{"d_model": 1024, "n_head": 12, "n_kv_head": 12, "d_mlp": 6144, "qk_norm": false, "init_std_qkv": 0.0226, "init_std_o": 0.00461, "init_std_up": 0.0226, "beta2": 0.95, "dataset": "wikipedia_en"}
Each number is 128 + 24 x the weight over its row's rms, rounded and kept within 0 to 255. Layers, rows and columns count from 0. The size above them is the row's rms in percent of the matrix's.

# layer 2 MLP down (transposed), 6144x1024, rms 0.0543, rows 5287-5292, columns 0-127
size [103 102 110 101  99  95]
[[151 109 130 122 113 111 151 123 128 143  94 104 129 134 107 147 132 116 142  96 142 109 101 129 141 104 140 103 143 111 107 130 113 134 144  91  85 131 136  77 162 147 134 125 124  93 154 120 171 118 130 153 134 122 126 128 143 149 127  69 127 119 122 136 118 140 106 133 111 164 155 140 121  93 142 142 140 198 135 107  92 141 141 143 129 131 139 137 155 144 115 109 110 154  95 135 160 126 138 120 147 113  89 118 137 178 143 112 152 110 142 132 129 144 142 126 151  81 116 110 115 165 109 133 135 152 129 125]
 [127 121 102 119  99 119 129 132 118 112 114  81 118  91 146 117 134 140 133 112 116 117 132 145 144 140 114 113 157 141 173  92 122 141 136  96 106 100 131 121 110 136 120 186 163 106 131 146 124 139 118 122  81 139 130 147 110 117 102 125 164 106 124 164  92 152 166  74 175 108 146 138 136 144 121 132 145 122 154 121 145 135 119 109 139 143  95 140  86 116 166 150 107 116 143 138 151 129  87  88 126 155 123 143 135 155 164 132 154  98  80 118 122 135 168  83 123 161  98 118 102 132 163 115 111 149 140 138]
 [143 106 128 122 135 134  82 139 118 142 133 128 137 153 128 122  96 115  99 118 135 132 158 122 162  81 117 113 128 167 110 104 131 172 129 139 123 130 140 156 159 170  90  99 151 150 130  93 112 130 124 122 114 109 143 135 170 116 156 163 115 137 149 130 162 118  99 184  93  95 122 163 120 108 139 162 142 151 154 135 157 173  94 149 159 119 106 112  98 102 113 145 118 113  84 151 154 209 130 147 127  94 124 101 170  80 142  99 163  97 105 145 139 138 103 127 177 151 125 181 128 180 126 138 105 141 145 109]
 [142 113  87 151 171 103 116 129 129 132 181 108 137 112 122  86 125 125 139 118 128 135 100 151 130 134 142 158  99 118 162 113 134 140 177 188 127  83 158 162 119 111 121 142 160 141  92 110 132 158 143  87 109 107 153 129 123 135 116 151 134 141 118  96  87 143 174 130 114 168 156 100 132 134 127 163 120  98 142 123 167 123  94 125 135 131 122 136 144 175 158 155  63 146 167 113  97 158 172 107 153 122 125 142  98 133 125 134  70 173 117  93  78 100 115 110 127 132 131 133 148 120 177 129 139 126  94 163]
 [117 144 137 138 102 124 122  98 126 180 115 126 156 141 123 175 117 145 115 126 168 188 153  95 106 153 151 136 134 127 104 166 141  96 126 128 145 136 116 105 115 131 114 166 107  73  69 152 117 145 133 101 114 117 132 155 105 158 151 150 100 132 147 133 138 123 143 128 164  96 120 139  97 164 105  82 111  92 116 143 113 119 123 132 125  81 151 113 115  98 121 160 174  95 155 182 161 106 138 120  99 114 106 122  95 129 133 151 108 131 159 141 121 157 112 138  99 139 105 132  84 119 136 160 138 131 143 129]
 [110  96 153 145  94 128  82 123 138 106 139 117 155 120 139 172 138  87 109 126 111  70 112 119  87 156 131 139 151 138 119 119 156 160 146 142 131 136 131 100 130 116 187 104 110 109 139 127 154 109 154  58 115  89 120 126  98 125 132 115 164  98 114 143 135 101 181 145  98 110  46 125  99 119 112 178 115  83 103  92 155  89 118 128 133 111 133 120 161  86 149  54  86 169 106 127 142 184  76  94 143 110 149 163 152 137 157 114 131 130 126 146 119 100 141 139 140 102 131 105 117 189 127  88 170 108 127 101]]
# layer 2 MLP up, 6144x1024, rms 0.0594, rows 5288-5292, columns 0-127
size [101 124  95  98  84]
[[126 116 131 162 101 139 138 137 177 125 109 113  88 132 116 113 117 154 147 167 161 113 152 107 119 155  96 123 177 191 103 118  90 145 166 130  91 144  82 109 134 106 115 182 107 113 157 138 118 109 119 126 131 184 115 113  80 109  74  73 138  92  62 144  95 104 133 140 121 142 152 163 121 115 101  98 140 116 103 147  99 179 116 114 122 138 132 134 122 101 179  78 116 143 117 164 149 101 124 134 138 133 128 147 149 148 165 155 121 114  94 106 151 163  87  87 121 105 142 146 129 139  83 116 115 132 152 101]
 [102 112 112 155 113 113 151 147 157 121 154 112 149 103 137 132 127 146 101 110 123 152 169 136 155 126 103 115 104 123 184 169 120 151 121 134 105  91 158  81 122 158 203 146 139  86 181 117 117 155 133 146 141 135 150 118 142 117 112 147 103 114 145 118 149  88 136 130 113 119 129 133 138 143 150 130 163 136 162  93  97 155 131 112 178 148 133 105 112 188 131 147 123 148 144 149 146  80 103 126 158 123  99 142 118 133  67 123 110  88 132  94 138 104 109  89 139 105 106 129 144 108 124 103 149 151 136 126]
 [140 114 116 120 175 110  89 112 135 136 143 170 142  80 108  90 100 118  64  99  66 124 122  94 102 129  79 158  98 143 117 110 134 173  97 149 120  97 130 169 143 147 125 121 129 166 150 145  99 108 139 161 137 137 140 109 117 145 123 144 113 126 113 134 111 121 151 137 128  87 130 116 134 139  77  94 128 149 136 128 130 175 120 170 130  99 122 113 173 120 134 152  98 106 150 125 127 136 146 131 112 174  86 111 130 124 104 151  91 103 112 149 125 119 158 159 115  70 122 139 131  98 139 141 152 114 116 117]
 [116 153 162  73  97 138  86 188 132 154 127 134 161 140 148  96 131 149 170 110 147 158 121 133 148 155  96 145 140  87  98 137 128 107 156 136 115 122  93 189 132 140 135  99 101 130 124 141 125 136 144 107 114 141 168 113  96 173 110  84 129 111 150  80 147  99 135 121 116 136 108 119 125 135 125 165 142  98 124 143 127  87 143 100 159 124 131  97 129 142 161 122 115 115 171 119 105 138 174 104 126  94 130 113 108 155 156 140 116 116 158 125 145 116 174 139 119 104 110 131 118 128 128 106 136 148 137 131]
 [110 156 116  74 147 122 147 130 107 154 164 144 161 164 167 157  90 109 156 103 101 116  94 143 114 121 126 105 146  86 140 124 129 161 122  99 161 152 111 126  74 159 143 119 106  84 138 146 159 145 154 127 104 106 131 151 174 133 140 105 158 108 108 113 122 109 136 162 131 100  96 102 124 100  95 131 152 140 114 110 139 110 147 116 146 146  95 139 131 100 143 144 109  88 113 170 141 138 161 115 128 110 132  93 118 165 120 114 126 127 111 151 120 132 133 139 134 114 147 135 112 107 152 107  91 116 141 188]]